Each number is 128 + 32 x the weight over its row's rms, rounded and kept within 0 to 255. Layers, rows and columns count from 0. The size above them is the row's rms in percent of the matrix's.

# layer 14 MLP down (transposed), 256x96, rms 0.215, rows 51-117, columns 0-31
size [ 97 110 103 107  95  92  90 108  90 115  94 106 113 100  98  93  91 112  99  96  95 105  92  95 103 103 108  88  99  98  99  92 102  92  97 103  94 112  96 103 107 109 104 106 106 100 101  98  95  98 107 101 109 106 101  97  97 104 106  90  98  92  98 100 105  94 108]
[[ 85 142  94 112  91 119 148 155 155 131 155 138 147 127 128 119  90 145 118 132 138 139 126  71 156 133  95 130  78 147  97 141]
 [ 95 145 113  79 149 120 136  94 125 121 136  94 172  81 133  84  99  99 116 164 135 145 154  58 172  79 172 158 147 105 149 151]
 [131 114 123 154 102 147 162 166  89 113  83  94  63  89 110 114 102 117 166  82 130  79  87 129 130 165 155 148 126 104 159 133]
 [115 166  95  93 132 101 152 157 117 130  98 162 196 191 189 167 150  92 112 178 164 140 118 162 164 109 151 150 156 116  87  92]
 [160 111 127 148 128 169 161 142 120 108  92 151  59 116 114 168 116  77 134 160 107 137  56  96 120 150 170 132 120 149 156 159]
 [167 120 176 124 112  72 106  95 161 103 102  91  70 167  80 138  95 107 116  87 159 116 151 139  58 113  75  76  82 126 141 128]
 [139 150 105 164  77 144 117 129 126  73  99 104 107 114 128 100  92 142 144 100 130 115  93 156 116 125 161 115 147 101 114 104]
 [120 187 160 126 146 138 121 133 131 103 117  93 148 156 134 127 113 162  88  92 119  98 105 167 125 150 114 225 125 114 122 118]
 [143 118 148 151 174  85 125 192 165  95 120  72 121 112 120 146 116 151 103 201 122 103 139 163 105 105 176 113 152 132 179 148]
 [106 121 154 148 100 128 128  53 177  78 122 156 112 169 132 146 105 161 138 121  61 171  95 168 204 112 138 154 131  94 122 126]
 [143 138 132  94 193 145 154  99 150 188 161 147 162 134 124 103 191 123 130  97 115 129 117 132 180 174 100 160 149 133  80 137]
 [122 167 138 179 161 120 168 137  87 166 140 125 182 128 134 120 147 128  94 125 149  82 109 122  75 147 142 121 166 119 154 109]
 [130 114 133 149  93 128 129  93  90 109 129 167 102 176 139 195 143 164 129 146 118 170 171 139 106 139 157 114 133 157 120 147]
 [148 174 142 153 157 112 112 149 111 142 162 104 162 168  82 129 115  74 118 199 107 178  61 156 169 163 133 177 139 114 164 134]
 [143 130 149  97  62 105 168 117  84  35 128  88 126 102 144 106 133 138 150 133 119 169 168 170 104 138 101 135 106 178  98 158]
 [103 152 112 134 162 164 153 108 127 144 142 130 148 101 107 110 193 124  86 137  75  93 144 101  73 143 125 154 161 197 110 104]
 [142 121 182 130 166 111 115  89 154 155 122 146  71 161 141 137 116 137 136 155 133  89 117 112 150 113 112 165 143  97  81 153]
 [140 113 133 137 152 166  97 149 141 172 110 145 125 180 164 134 152  79 191  75 152 184 123 133  85  74 143 117 162 108 190  99]
 [151 102 165 184 151 120  62 145  67  63 118 199 130 156 174 129  99 166 125 122 128 100  94 155  94 119 129 128  83  98 106 115]
 [118 144 130 113 108 116 153  80  77  90 138 114 111 102 143 185  96 148 106 119 111 171 151 124 204  70  81 120  91  98 134 156]
 [129 183 121  92 110  95 135 181  95 148 168 138  87 139 120 121 102 108 209 128 113 122 157 136 204 119 139 103 129 128 154 136]
 [175  78 152 135 103  97  81 123 154 103 132 114 199 161 124 188 121 154  91 145 121 202 101 119  63  77  89 136  98 139  81 131]
 [ 77 188  82 182 175 103 139  83 159 153 123 164 154 132 147 144 115 140 159 144 132 167  99  52 148 167 100 155  89 135 138 104]
 [135  97 120 132  74 122 135 129 123 210 165 143 124 153 190 108 112  62 123 147 154 133 128 174  66 108 126 109 139 117 158 163]
 [127 186 159 117 198 170 111 174 132 131 171 111 154 160 126 180 118 112 139 120 155  72 183 167 163 154  75  90 121 110 159  81]
 [149 100 114 174 137 135  68 111 174 116 139 133 114 146 114 126 141  86 113  72 136 134 147 170 112  40 160 135 148 118 143 152]
 [128 134 128 128 185 146 126 137  94 137 164 133  96 136  62  88  96 140 142 168  84 142 166 114  87 168 161  51 154 131 196 152]
 [103 129  88 133  66  67 104 138 128 169 130 113  80  61 152 144 157  83  89  91 102 118 144 127 129 111 131  92  82 152 196 113]
 [107  73 167 151  99 155 105 120 104 111  99 102 149  86 146 197 203  79 187 138  74  71  72 163 141 120 173 137 146 151 130 149]
 [142 100 135 177 177  80 123  95 137 110 144 109 140 124  94 151 126 158  93 114 175  74 205  93 101 133  79 108 116 149 144 154]
 [170 128 187 135 149  97 157 123  83  97 103 160  68 142 138  86 140 120 169 152 138 160 101 104 165 115 157 118 131 172 132 188]
 [142 107 166 127 125  81 150 139 162 152 153 137 109 181 157 149 151 136 122 152 185 123 179 112 160 165 176 157 119 127 142 122]
 [171 154 164  82 126 129 114 176 123 120 166 150 150 177 159 173  89  97 135 142 135  89 170  93 144 124  76 153 133 107  85 147]
 [169 117 130 145 156  96  92 112 139 159 151  75 103  99 106 125 177 170 150 136 144 186 146 126  87 109 146  64 115 155 158 123]
 [125  89 151 125 155 148 102 127 177 149  72 174 151 147 166 150  70  97 180 121 112 148 174  84 186 148 134 148 110 143 125 116]
 [146 106 163 111 110 125 104  74  91 134 148 195 132 166  96 138 160 159  81 125 123 123 122 131 105 143 142  92 145 103  86 158]
 [148  97 111 144  99 132 179  80  98 131  91  96  46 106 141  89 145 144  96 168 141 132 114 144  99 142 119 114  97 134 150 174]
 [ 77 119 125  78 120  92 170  72 131 139 138  82 143 160 143 141 144  79 140 183 152 128 130 174 135 125 135 161  93 151  63 171]
 [115 124  49 137 137 126 122 154 149 183 117 169 132 123  84 160  94  97 151  48 122 113 125 115 147  57 150  73  95  71 140 104]
 [102 168 121 138 112 160 165 127 146 122 148 156  65 118  88 142  93 168  91 136 149 130 136 175 117 115 116 134 163 166 165 205]
 [110 105 119 166 151  79 130 187 171  56 123 117 142 105 184 134 149 115 127 119 115 134 160 124  92 100 119 158 124 117  89 112]
 [124  81 125 183 108 152 165 159 197 145 115 123 150 134 125 108  70 103 167  83 105  80 151 140 142 110 117 152 175 135 122 138]
 [131 105 116 117 114 170 118 143 226 119 125 180  88 145 123 160 110 104 153 169 158 131 114  90 114 103  29 110  82 143 173 122]
 [ 60  90 123 141 101 154  77 117 121  94  91 152  39  98 134  66 135 133  91 120 149 133 125 104 135 136 155 109 140 153 120 161]
 [137  88 184 125 118  64 159 155 103 140 138 194 146 130 131 138 126  67 139 223 105 103 156 154 112 148 138 148 155  81 170 155]
 [111 151 122 110 123 163 143 122 113  68 182 130 122 163 134 161 152 120 190 137  94  92 110 149 140 103 139 114 165 129 141 137]
 [133 176 102  95  63 124 203 177 132  88 140 111  92 109  89 134 126 168 114 127 117 178 128  62 205 181 130 181 143 113 129 100]
 [135 115  86 155 114 166 130 134  69 168 113 117 146 137 156 158  84  83 104 149 102  87  98 177 155 150 123 160 110 106  95 135]
 [124  78 151 176 127 132 154  98 128 198 184 131 112 127  88 167 126 176 103 151 127 100  96 113  92 113 143 143 100 137 118 133]
 [110 174 133 152 148 187 163 182 102 118 158 136  63 111 152 152 152  38 191  83 158  90 145 122 104 195 110  94 154  94 161 115]
 [166 102 141  90 135  94 119 141 154 204 134 127 106 152 182 177 203 190 106 154 173 103 133  99 123 109 113 170 132 121 139  97]
 [122 191  63 117  88 126 175  90 182 171 100 146 156 147 116 107 111 151 145 141 136 109 133 181 152 113  99 105 149 151 136 128]
 [105 108  77 183  94 111 151 155 106 100  83 129 147 139 170 151 146 130 152 137 187 166 141 117 136  98 133 144  86 109 114  61]
 [116  81 154 161  84 171 118 109 166 142  85 144 119 140 161 139 134 187 145 165 125 154 150  94 150 101 143  92 105 115 130 127]
 [126  76 160 183  68 134  99 123 113  88 152 124  18 110 118 125  79 108  91 104 164 139 136 167 142 182 105 159 129 103 128 146]
 [162  95  39 128 116  95 137 115 123 129 148 179 140  84 110 149 109 137 137 185 126 126 135 105 183 124 146 161 133 155 156 125]
 [ 82 113 141  85 131 129 174 122 162 140 111 138  93 137  90 116  84 101 108 136  18  89  94  91 123 110  94  95 192  96 169 155]
 [155 159 116 153 101 217 102 148 131 156 131 112  87 123  89 123 140 104  86  91 130 208 144 111 100 136  84 144 149 138 132  75]
 [104 140 112 119 141 124 145 135 148  96 113 105 127 155 158 188 162  96  89 134 116 152  85 143 119 104 131 164  96  74 123 120]
 [ 98 119 161 127  81 161  84 117 138  99 106  97  50 121 125 186 135  73  85 130  96 100 104  91 172 116 123  93 110 158 102 128]
 [ 77 151 151 111  75 106 129 162 117 123 112 124 181  41 152 116 194 107 170 114 123 159 198 135 161 134 154 167  96 116  62 135]
 [121 149  67 110  70 112 153  98 147 121 112 141  75  88 124 101 132 180 144  77 181  98 172 169 181 164 118 105 138 125 138 105]
 [108  97 106 175 110 148 141 120  77  64 149 107 142 180 144 144 174  94  71  97  97 172 146 111  93  84 156 140 191 153 130  95]
 [136 183 163 160 104 141 117 115 130 148 153 163 114 216  89 171  95 158 151 160 112 140 106 117 161 170 160 108  90 156 115 113]
 [153 141  97  97 152  92 129 142 123  95 100 143 128  78 165 179  92 115 175  71 147  77 152 180 100 129 183 152 150 172 151 146]
 [100 127  83 127 148 152 211 111 137  95 150 163 133 169 113 143 115 114 111 144  83 158 103 102  96 114 139 182 215  99  96 165]
 [149 118 141 134 187 127 142 127 123  59 146 147 145  84 172 101  84 166 157 139  72 125 161 134 164 158 148  82 119 167  36 104]]
# layer 14 MLP gate, 256x96, rms 0.222, rows 52-118, columns 0-31
size [114 108 102 101  89 100 101  96  95  99  99 103 100 106 109  93 109 119  94  94 105  87  94 104 105 105 105  97 110 102  94  96 104  99  97  93 106 102 103  97  96 100 101 109  94  96 101 104 100  99 101 100  97  99 101 110  99 101  92  99  84  94  99  98 100 100  98]
[[150 125 171 145  83  92 134 137 136 115  51 130 121 151  91 143 152 155  75 138  82  59 155 180  98 102 138  94  99 165 175  96]
 [123 108 131  96 104 166 136  71 123  99 117 134 137 161 125  99 136 116 202  70 137 160  82 157 178 112 143 190 182 173 158 124]
 [170 128 145 108  89 124 120  92 100 118 151  63 142 130 151 120 123 108 156 108 110 103 155 140 130  79 133  51 119 110 132 102]
 [100 103  93 138 147 182 129 141 129  60  98  88 143 167 150 161 145 148 110 130 200 132 185 123 138 119 110 117 131 169 167 176]
 [ 94 161 118 179 138 139 129 133 138 154 135 115 126 100 131  77 135 108 182  94 157  81 154  95 158 118 165  80  76 184 102 140]
 [174 121 108 117 105 139  51  72 105 133 150  89  93 147 151 161 101 164 132 118 164  94 158 135 139  95 107 133 114 133 131 122]
 [ 94  92 115 137 146 125 210 101 143 160 129 116 102 167 137 139 117  87  90 122 113  88 107  96 130 177 162 120  96 134 145  79]
 [ 98 111  90 149 102 146 115 145 119 179 141  92 116 128 170  75 183  84  58  69 123 133 111 129 130 149  91 102 117 149 148  74]
 [161 119 112  87 115  98  97 168  98 134 132 116 161 120  85 110  83  73 137 159 181 138 161 182 150 147 110  95  93 190 192 136]
 [ 59 136 158 100  98 141 120 135 141 133 116 126  89 183  82 130 191 178 127 132 162 124 171 162 113  72 104 102 177 136  88  81]
 [120 126 140 104  64 157 121 160 137 129 122  76 153 136 129 155 125 150 152 162 116 129  62 141  88  71 180 133 154 164  90 175]
 [137 125 104  71  89 160 216 105  99 150 145 119 183 156 140 120 119 123  81 131 149 143 145 143 152 141 139 133 171 164 106 180]
 [138 127 141 176 142 125 105 220 158 114 148 107 171  82 153 188 147 170  79 172  70 111 164  76  71  98 131 118 182 154  93 111]
 [136 111 121  89 204  87 107 169 117 118 179 156 113 145 165 106 132 110 107 126 135 105 134 103 116 128 139 140 123 136 111 158]
 [113  90  74 136 103 119  94 150 152 171 163 178 169 124 129 113 142 163  93 191 144 126 154 206 167 117 130 158 145 123 119 139]
 [136 103  93 111 137 141 125  87 129 208 135 143 103 136  97 151 144 100  95 151 112 139 124 110 103 120 101  80 164 161 136 201]
 [ 74 159 135 107 148  75  77 142  88  96 165  85 132 160 156 137 121 130 151 107 164 113 161 115  46  90  58 136 170 107 166 165]
 [130  71 155 101 127  91  87  97 101 182 148 146 111 108 126 145  81 116  85 127 133 113 118 136  98 147 136  88 155 143  84 134]
 [153 130 166 121 114 191 117 127  90 140 101 104 159 122 211 105 144  69 142 102 157 179 149 139 176 114 180 159 150 165 136 100]
 [174 117 173 156 100  84  78  64 143 116 103  99 138 107 102 154 206 102 113 208  82 118 142 123 104 110 149 103  90 121 137 119]
 [158 150 144 111 122  84 189  78 111 106 135  94 124 157 157 111 162 150  96 156 102  90 120 151 106 174 142 165 166 115 120  83]
 [ 85  80 167 100 104 157 120 167  93 157 106 156 101 146 127 134 122 163 147 155 114  93 168  83 152 175 130  96 147 121 103 137]
 [ 84 147 149 160 144 122 122 104 107 109 105 105 151 186 195 157 145 142 121  83 124  84 136 157 125 178  59  75 143 124  89 164]
 [163 134 164 116 131 110 114 110  86  81 148  87 111  64 103 173 121 132 120 105 122 171 156 129 167  71 135  54 120 145 151  96]
 [125 120  59 132 141 163 128  92 139 154 146  93  98 104 113 134 203 147 149 127 115 118 119 149 154 151 114 127 139  50  81 190]
 [185 104 118 100  64 137 144 148 110 141 122 118 101  96  46  93  92 153 137 142 116 103 129  98 153 114 168 115 113 131  75 105]
 [102 178 101  85 148 121 168 120  97 124 115 166 150 158 196 162 112  74 127 144 125 115 141 121 141 136 112 114 143  80 127 151]
 [ 89 127 132 114 117 124 150 149 115  95 122  84  98 157 149  98 151  82 105 131 102 143 139 163 168 115 152  70 125 141  87 119]
 [209 113 141  96 123 150 131 183 148 128 154 151 149 162  88 132 140 173 171 175  92 161 123 119  98 150 100 154 147 172 162 136]
 [171 129 127  93 104  60 154 108 156 153  90  78 112 131 160 121 127 135 135 114 157 111 207 176 204  74  91  54  64 155 150 137]
 [105 116  94  93 157 160 119 144 147 191 182 152 154 104 130  64 160 155 118 134 115 165 157 160 152 100 119 169 167 161 136 132]
 [ 78 146 102 157  78 169 125 143 108  97 142 150 130 109  71 150  86 103 150 111 145 116  85 110 148 112 101 181 122 117 148 125]
 [102 144 101  79 120 157 143 134 135 155  93 146 118 148  90  91 118 174 132 123  91  86 206 103 103 134 134 114  69 173 195 224]
 [126 106  89 151  75 101 110 109 113 176 140  97 108  88  90 119 174 142 119  86  90 130  74 154 135 134 198 116  93 151  77 129]
 [129 141 149 112 143  67  92  82 189  91  67 158  94 142 140 128  78 122 110 134 166 110 127 110 119 108 104 162 105 172 125 132]
 [188 121 137 115 100 149 144  89 136 117 181  71 164 109 107 122 168 101  70 136 115 139 110 105 109 100 138 148 123 172 136 136]
 [157 131 139  98 144 177  90  84 108 112  94 125 154 154 135 159 151 110 133 159 129 168 106 160 112 128 136  46 117 156 164 195]
 [139  78 150 109 132  93 107  88  98 138 120 152 114  93 212 105 145 114  82 179 122 174  97 148 111 190  95 163 165  70 163 133]
 [127 176  77 140  97 103 125 126 146 130 181 152 143 183 157  76 110  59 133 137 119 139 142 121 145 151 170 130 172 133 155  84]
 [188  99 136 127 168  92 166 132 150 191 170 139 144 167 147  95  81  90 126 119 120  62 131 112 105 169 175 161 141  81 146 180]
 [115 129  84 153 112 157 179 174 187 158 112 112 149 126 140 139  84  68 142 138 128 103 118 135 122 147 132 157 111 131 131 189]
 [154 130  97 166  97 112  70 138 110 111 122 116 136 158 129 117  89 166 130  92 164 196 187 163  68 155 137 124 156 120 140 161]
 [138 109 141 123 107  66 157 113 114 126  57 177 142 146 137 144 108 174 112 174 117 102 150 115 152 171 152 121 170 151 159 148]
 [142 117  52  83 156 148 167 141 152 119 159 161 100 210 159  95 131 106 148 170 148  97 157 152 173 117  66 150 163  98 151  99]
 [129 147 138   6 127 166 149 226 155 137 132 105  58 170 148 123 137  90  97 226 137 138 157 108 129 120 135 171  99 101 188 169]
 [177 119 137 100 148 155  82 142 132  99 186 140  86 116 121 168 106 134 171 139 107 139 137 155 157 158 116 158 138 124  94 172]
 [128 127 120  98 129 105 135  79 111 129  89 134 108  81  86 140 146 155  74 164 104  95 136 135 123  96 119 148  82 114 128  88]
 [138  91 156 143 179 187 102 132 161  85 116  78  99  91 183 164 137 137  85 144  90 137 156 132 122 103 130  98  78  81 102  89]
 [113 105 189  33 142 135 111 147 158 148 127 141 147 131 126 153 114 117 134 141 137 194 145  84  97 106  97 119 115 192 126 196]
 [152 150 138 188  77 111 148 114 112 159  87 186  95  59 131 196 152 199 103 119 129 124  87 142 134 189 126 121 119 117 124 140]
 [ 94 142 105  45 117  97 161 106 110 133 181 114 105 119 160  89 166  86 116 130 126 177 204 171  98 128 160 170 100 136  98  69]
 [149 141 119  86 185 141 227  75 153 112  86 135  83 151 142  98 119 137  53 158 115 151  98  90 136 116 162 125 171 114 154 129]
 [137 155  97 161  92 155 165  79  94 129 190  90 125 151  79 104 107 150 139 120  52 124 145  57 104 133 136 160 182 111  83 123]
 [105  88 100 163 167 135  81 150 146 132 138 159 118 118 124 122 134  74 105 112 186 128 124 121 136 109 115 133 135 182 102 230]
 [137 120 157  98  91 142  94 126 108 106 140  93 116 117 109 120 114 130 153 160  98 167 118 199  92 181 183 130 143 136  93 107]
 [157 104 114 116 133 158 165  86  75 183 143 143 140 155 121 139  77 151 128  97 150 114 134 102 163 109 142 100 101 128 161 136]
 [119  47 132 205  84 168 177  89 113  96 127 148 114 111  95 156 154 135 106 183 128 139  80  90 115 133  79 111 141 105 144  88]
 [115 114 115 114 150 117 153 113  99  89 138 148 103 193 121 139 162 154 130 152 219 147 157 135 126  78 114  94 157 172 134 187]
 [168 114 138 122 149 130 165 147 113 129 158 185 124 127 118  78 107 161 114 108  70 102 140 119 155 122  79  78 128 137 176 108]
 [ 97 147 128 141 142 165  82 138 110 186 119 103 162  99  92  71 190 119 136  78 155  94 119 112  93  99 101 140 164  84 159 139]
 [ 68  90 146 137 145 106  66 129  67 114 172  74  93 103 164 116  81 106 123 133  80 123 138 122 171 128 129 148 122 137 151 110]
 [212 149  55 183 106  84 178  92 150 109 138 142 107 120  83 159 118 141 165 154 161  66 134 113  62 190 104 123 115  90 146 122]
 [143 149 139 168 106  63 137 129  81 132 125 146  86  77 123 151  62 132 155 121 166 152 137 129 176  43 127 136 135 167 111 204]
 [144 113  66 128 205  93 128 201 148 132 149  79 152 110 137 136 132 145 126 156 147 125 135 128 144 144 138 121 185 135 145 102]
 [ 88 132 147 116 128  96  94  96  99 132 121 148 137  84 168  91 148 109  60 149 105 106 191  60 104 148 153 200  72 139 164 202]
 [128 168 134  92 130 115 131 212  92 166 119 125 106  73 117 113 147  77 160 114 127 177 116 151 120 100 140 113 120 118 163 127]
 [164 133 125 165  86 107 165 122 125 119 134 197 113 172  94 182 147 118 152 139 128 123 196 141  85 124 116 159 112  84 133 152]]
# layer 14 MLP up, 256x96, rms 0.216, rows 52-117, columns 0-31
size [108 101 112 101  86  91 112  86 110  99 111 117  98 100  98  94 114 105  99 100 104  92  98 102 104 109  92  98 100 101  87  97  95  98  99  93 115  95 102 109  93 105 102 109  92 100 104  95  92 105  99 106 102 102  97  96 100 101  91 106  94  92 103  91  99 104]
[[132 149 133 104 111 155 121 122 181 139 165 178  72 150 172 110 154 152 127 100 144 184 121 143  69 121  80 135 178 154  98 123]
 [141 159 183 137 112 124 107 200  83  52  75 123 117 137 123 152 148 174 199 140  98 115 120  71 133 138 153  83 122 143 170 131]
 [186 145  43 117 146 164  81 109 150 134  92  98 159 119 154 205 102 150 164 149  83 134 134 114 132 126 138 161 122 111  94  91]
 [177 113 199 152  83 109  95  92 129 147 154 143 156 115  51 141 123  98 113  99 128 120  72 171 146 139 186 112  84 106 179 101]
 [ 92 181 146 158 130 130  92 145 101 120 167 152 172 176  97 143 139 124 153 110 162 116  91 122 125  96 135 110 106 196 165 137]
 [106 139 145  65 127 190 127 176 180 138 103 165 156 158 100 119 118 105 104 126  81 150 133 109 108 184 113 105 114 189 147 170]
 [112 121 140 143 186 152 133 139 164 147 138 139 183 114 205 140 167 112 102  94  82  71 147 153 180 136  91 159 136 134 151 147]
 [ 91 146 113 122 133 144 156 147 138 160 127 151 129 102 128 151 123 123 131 176 149 142 134 162 151 130  99 139 110 149  94 140]
 [ 91 145  63 140 142 175 166 110  94  56 111 171  89 151 181 130 144 119 135  67 114 118 101 136 134  75 157 123  79  50 109 122]
 [140 112  84  76  72 142 172 164 148 134 144  91 124 111 122 158 170 153 116  96 126 134 131 191 121  86 128 144 127 151 142 185]
 [146 138 203 153 108  98 132 104  77 111 154 112 119 145  40 162 142 114 109  98 115 135  75 179 139 108 140 143 102 149  61 179]
 [117  94 140 128 103 139 148  92 146  87  96 122 182  94 133 101 134 143 145 126 184 176 121 135 155 141 142 152 119 171 134 122]
 [122  70 138 170 123 108 106 116  95 132 143 133 141 143 173 113 112  96  67 114 126  99 125 162 168 137 123 130 145 108 111 171]
 [ 85 130 150 139 133 128 167 187 141 164 160  69 145 144 115 139 165 176 109 107 110 147 125 193 154  86 131 132 180 130 185  83]
 [150 136  99 129  95 121 143 120 151 116  98  98 148 113  65 110 127  96 138 130 112 164 101  71 102  77 154 160 134 109  70  91]
 [ 82 127 196  74 102 114 127  76 118 130 147 122 127 176  91 116 151 133 199 160 123 141 113 119  95 112 146 116 118 122 124 153]
 [121  94 145  94 146 139  93 145  83 106  95 174 120 124 195  78 125 115 145 110 100 112 113  91 137  98 164 120 175 113 171  86]
 [ 98 100 105 177 113  86 138 143 113 136 148 115  70 108 164 138 102  99  78  94 147 123 109 162 120  79  90  84 118 108 113 128]
 [ 94 106 147 205 147  75 107 133  87 117 123 137 133  75 140 103 149 144 175 187 123 109  81 156  66 188 100 149 151  95  95 155]
 [140 110 136 128 181 157  96 103 149 139 112 138 170 138 187 129 204 105 111 132 151 133  89 111  83 120 155 180 120 177 123  78]
 [125  87 114 138  69 106 113 159 114 116 104 142 135  93  63 120 119  96 159 103 216 161 128 159 157 105 108  88  86 115 128 182]
 [136 122 126 115  96 129 115 148  58 132 167 174 170  73 166 180 148  72 169 142  91  99 149 150 122 108  70  96 161 143 103 142]
 [127 124  95 139 131  39  91  91 103  99 103  96 157 128 149 102 164 149 145 138 169 139 173 123 144  55 111 103 168  93 120 173]
 [176 157 177 121 136 149  98 153  58  79 135  36 100 100 142  90 106 108 139 154 147 117 134 185 127  88  98 103 158 148 119 132]
 [136  90 139 131 164 127 164 118 117  98  66 199 124 123 133 115  83  90  97 152  91  88 108  89 105 136 162 114 142  95 163  82]
 [118 110 145 129 138 143  58 131 166 115 164 114 103 158 133 120 131 144 122 137 150 115 118 112 113  78 104 132 207 107  78 103]
 [ 32 114  97  64  69 147 165 119 108 122 139 121 192 234 102 133  94 157 107 133 122  98 173 119  72 100 117 173 191 130 129 123]
 [109 118 146 109 156 132 170 180 133 113 150  90 186  78 157 134 115 125 153 150 150 152  84 104 133 123  89 144 159 136  79 142]
 [110 178 166 165 152 133 111 127 140 167 100 118 137  68 173 102 127 115 144 151 111 125  93  98 173  83 125 106 119 120 130 132]
 [ 86 117 142  88 115 104 117 130 153 128 117 133  89 121 161  93 154 124 129 184 119 167  93 178 147  96 123 149 145  98  78  94]
 [162 166 133 165 163 139 172 145 148 128 104  62 151 142 127 178 131 127 111  68  77 171 164 138 181 123 130 160  83 128 173 140]
 [139  75 121 137 116 136 127 175  59 161 121 122 123 131 147 129 129 135  98  78 158 119  66 146 136 100 125 121  83 108 104 112]
 [150 127 149  99 152 117 105 150 108 153 101 146  48 153 160  72  96 197  85  97 143 109 160 149 129 116 172 136  74 105  82  78]
 [155  83  80 166 165  66 139 114 131 107 149 165 163  87 155 160 138  73 123 107 199 170 168  99 123 192 128 135 120 109 143  95]
 [167 103  74 112 119 134 122 121 121  98  89 129 165 114 132 179 104 121 105 141 146  39 118 132 170  52 166 100  71 158 106  66]
 [125  96 151 174 115 153 124 119 119 113 155 125 204 134 176 113 114  90 188 142 155 185  69 114 117 165 135 188  86 126 169 117]
 [128 115 159 184 132  66 145 135 104 164 141 164 138  96 128 157 160 162 128 134 131  98  60 162  98 140 105 108  76 158  94 105]
 [104 168 194 149 138 145 112 170 171 165 147  94 152  89 130 166  80 161 147 140  81 128  81 113 120 109 103 178  88 154 107 183]
 [125 157 122 117 105 112 119 127  96 129 119  72 161 111 121 141 192 140  98  77 177 155  82 105 151 137  55 115 128 138 176 144]
 [ 95  91 126 122 186 174 100 123 153 115  98 200 109 120  92 114 175 165 127  63 123 144 126  70 106  90 141 158 111 120 134 107]
 [128  94 147  89 124 102 133 129 139 122 147 155  94 133  74 109 125 154 146 131 114 120 178 121 119 139 153 171 151 137  71 127]
 [185  99 119 136  63 118  98  84  75 197 144  79 131 138 166 126 123  49 143 112 128 125 174 100 152 130 127 107 118 101  64 112]
 [ 98 101 146 160 156 126 115 138  75 132 128 100 147 109 108  96  43 106  85 179  95 142 141 126 101 137 118 125  69 150 178 122]
 [ 96 148 117 165 106 165  64 102 101 114 116 131  99  82 159 101 126 141 144 113 156 160 161 104  96 127 107 204 160  84 131 170]
 [136 153 126 150 114 134 139 132  92 144 178 160 140 142 231 129 121  71 152  92 123 199 112 120  95 115 128 129  93 106 161 119]
 [164 115 148 124 142 131  79 161 199 155  56 133 140 147 166 117 137 107 184 178 165 132 122 161 123 193  99 137 144 124 118 119]
 [124 111 155  94 172  83  81  65 153  46  97 179 168 104 150 188 115 156 185  97 117 119 103  75 118  59 153  98 120 112  60 112]
 [152 164 135 134 151 162 101  88 105 165  88 139 103 136 163 155 104 129 173 174 155 125 108 134 139 105 163 141 134 154 159 164]
 [108  94 134 163 158  98  96 122 101 112 116 159 147 131 147 144 179 170  76  83 106 151 106 119 127  56 146 173 139 117 171  36]
 [147 158 118 148 129 100 139  94  99 134  74 166  88 128 133 176  82 147 160 120 150  85  69  89 127  96 115 122 129 112 128  93]
 [ 71  98  60 126 150 126 113 187 117 158  79  90 121 144 105  68 101 157 139 165  77 181 143  58 126 157 130 175 148 133 130 135]
 [159 103 152 128 154 104 116  70 151 101  83 105 113  89 174 147 144 134 154 127 108 156 146 155 123 157 218  86 113 178  72  70]
 [179 117 159 124 129 136 150 176 131 143 139 126 185  70 104 132  92  22 103  76  79 105  62 137 138 188 191 105 105 147 140  99]
 [114 151 113 153 115 129 204 118  74 116 165 148 134 136 177  80 143 131 138 143 129 112 119 139 111  64  87 123 161 109 212 122]
 [ 92  88 171 128  75  92 132 155 184 125 114 117 129 109 138 139 169  97 152 113  99 118 134  71 105 116 172 141  93 196 133 125]
 [ 99 117 153  57 120  96 130  89 131  77 123 110 149  76 153 146  93 150 150 139 108 106 100  90 140 146  45 108 158 164 148 133]
 [ 91 117 165 131  97  83 141 139 176  96 126 206 174 149 143 127  85 100  82 135  81 183 161 177  95 134  81 113 100 142  81 153]
 [157 160 139 113 138  90 130 130 165 145 159 114 187  79 160  91 106 135 136 122 129  94 145 160 112  94 101 135 132 206 141 151]
 [147 123  80 125 145 201  95  36 199 166 134 124  85 111 124 102 104 173 127 105 128 147 158 151 169 142 191 149 151 176 125 113]
 [ 87 167  85  77  49 125 199 115 161 170 115 117 149 169 100 146 145 172 129 170  86 101 129 162 103 176 138 140 125 127 119 150]
 [133 132 157 122 111 120 151 144  82 146  89 109 156 109 101 186 119 134 162 159 127 137  54  96 174 165 132 108 140 118 169 117]
 [124 136 104 151 152 151 211 121 108 108 123 179  62 139  88 139 149 115 170 143 117 174 162 186 162 137 126 157 111 126  95 154]
 [109  51  92 125 126 171 164 144 133 109 157  93 131 114 128 113 118 107 155  96 130 174 140  99 188  92 175  82 148 144  84 111]
 [133 164  94 131 137 120  92  46 166 108 130 106 198 120  92 103 142  99 132 102 163 134 130 154 138 116 176  92 132  83 145 182]
 [116 100 128  65 123 140 135 137  85 144 104 163 150  46 113 145  80 143 129 126 119 153 121  38  87 116  55 161 117 122 185  91]
 [125  97 117 142 163 145 110 100  81 141 161 113 136 122 132 127 138 161 138 179  89  99  93 136 107 178 185 154 115  47  94 155]]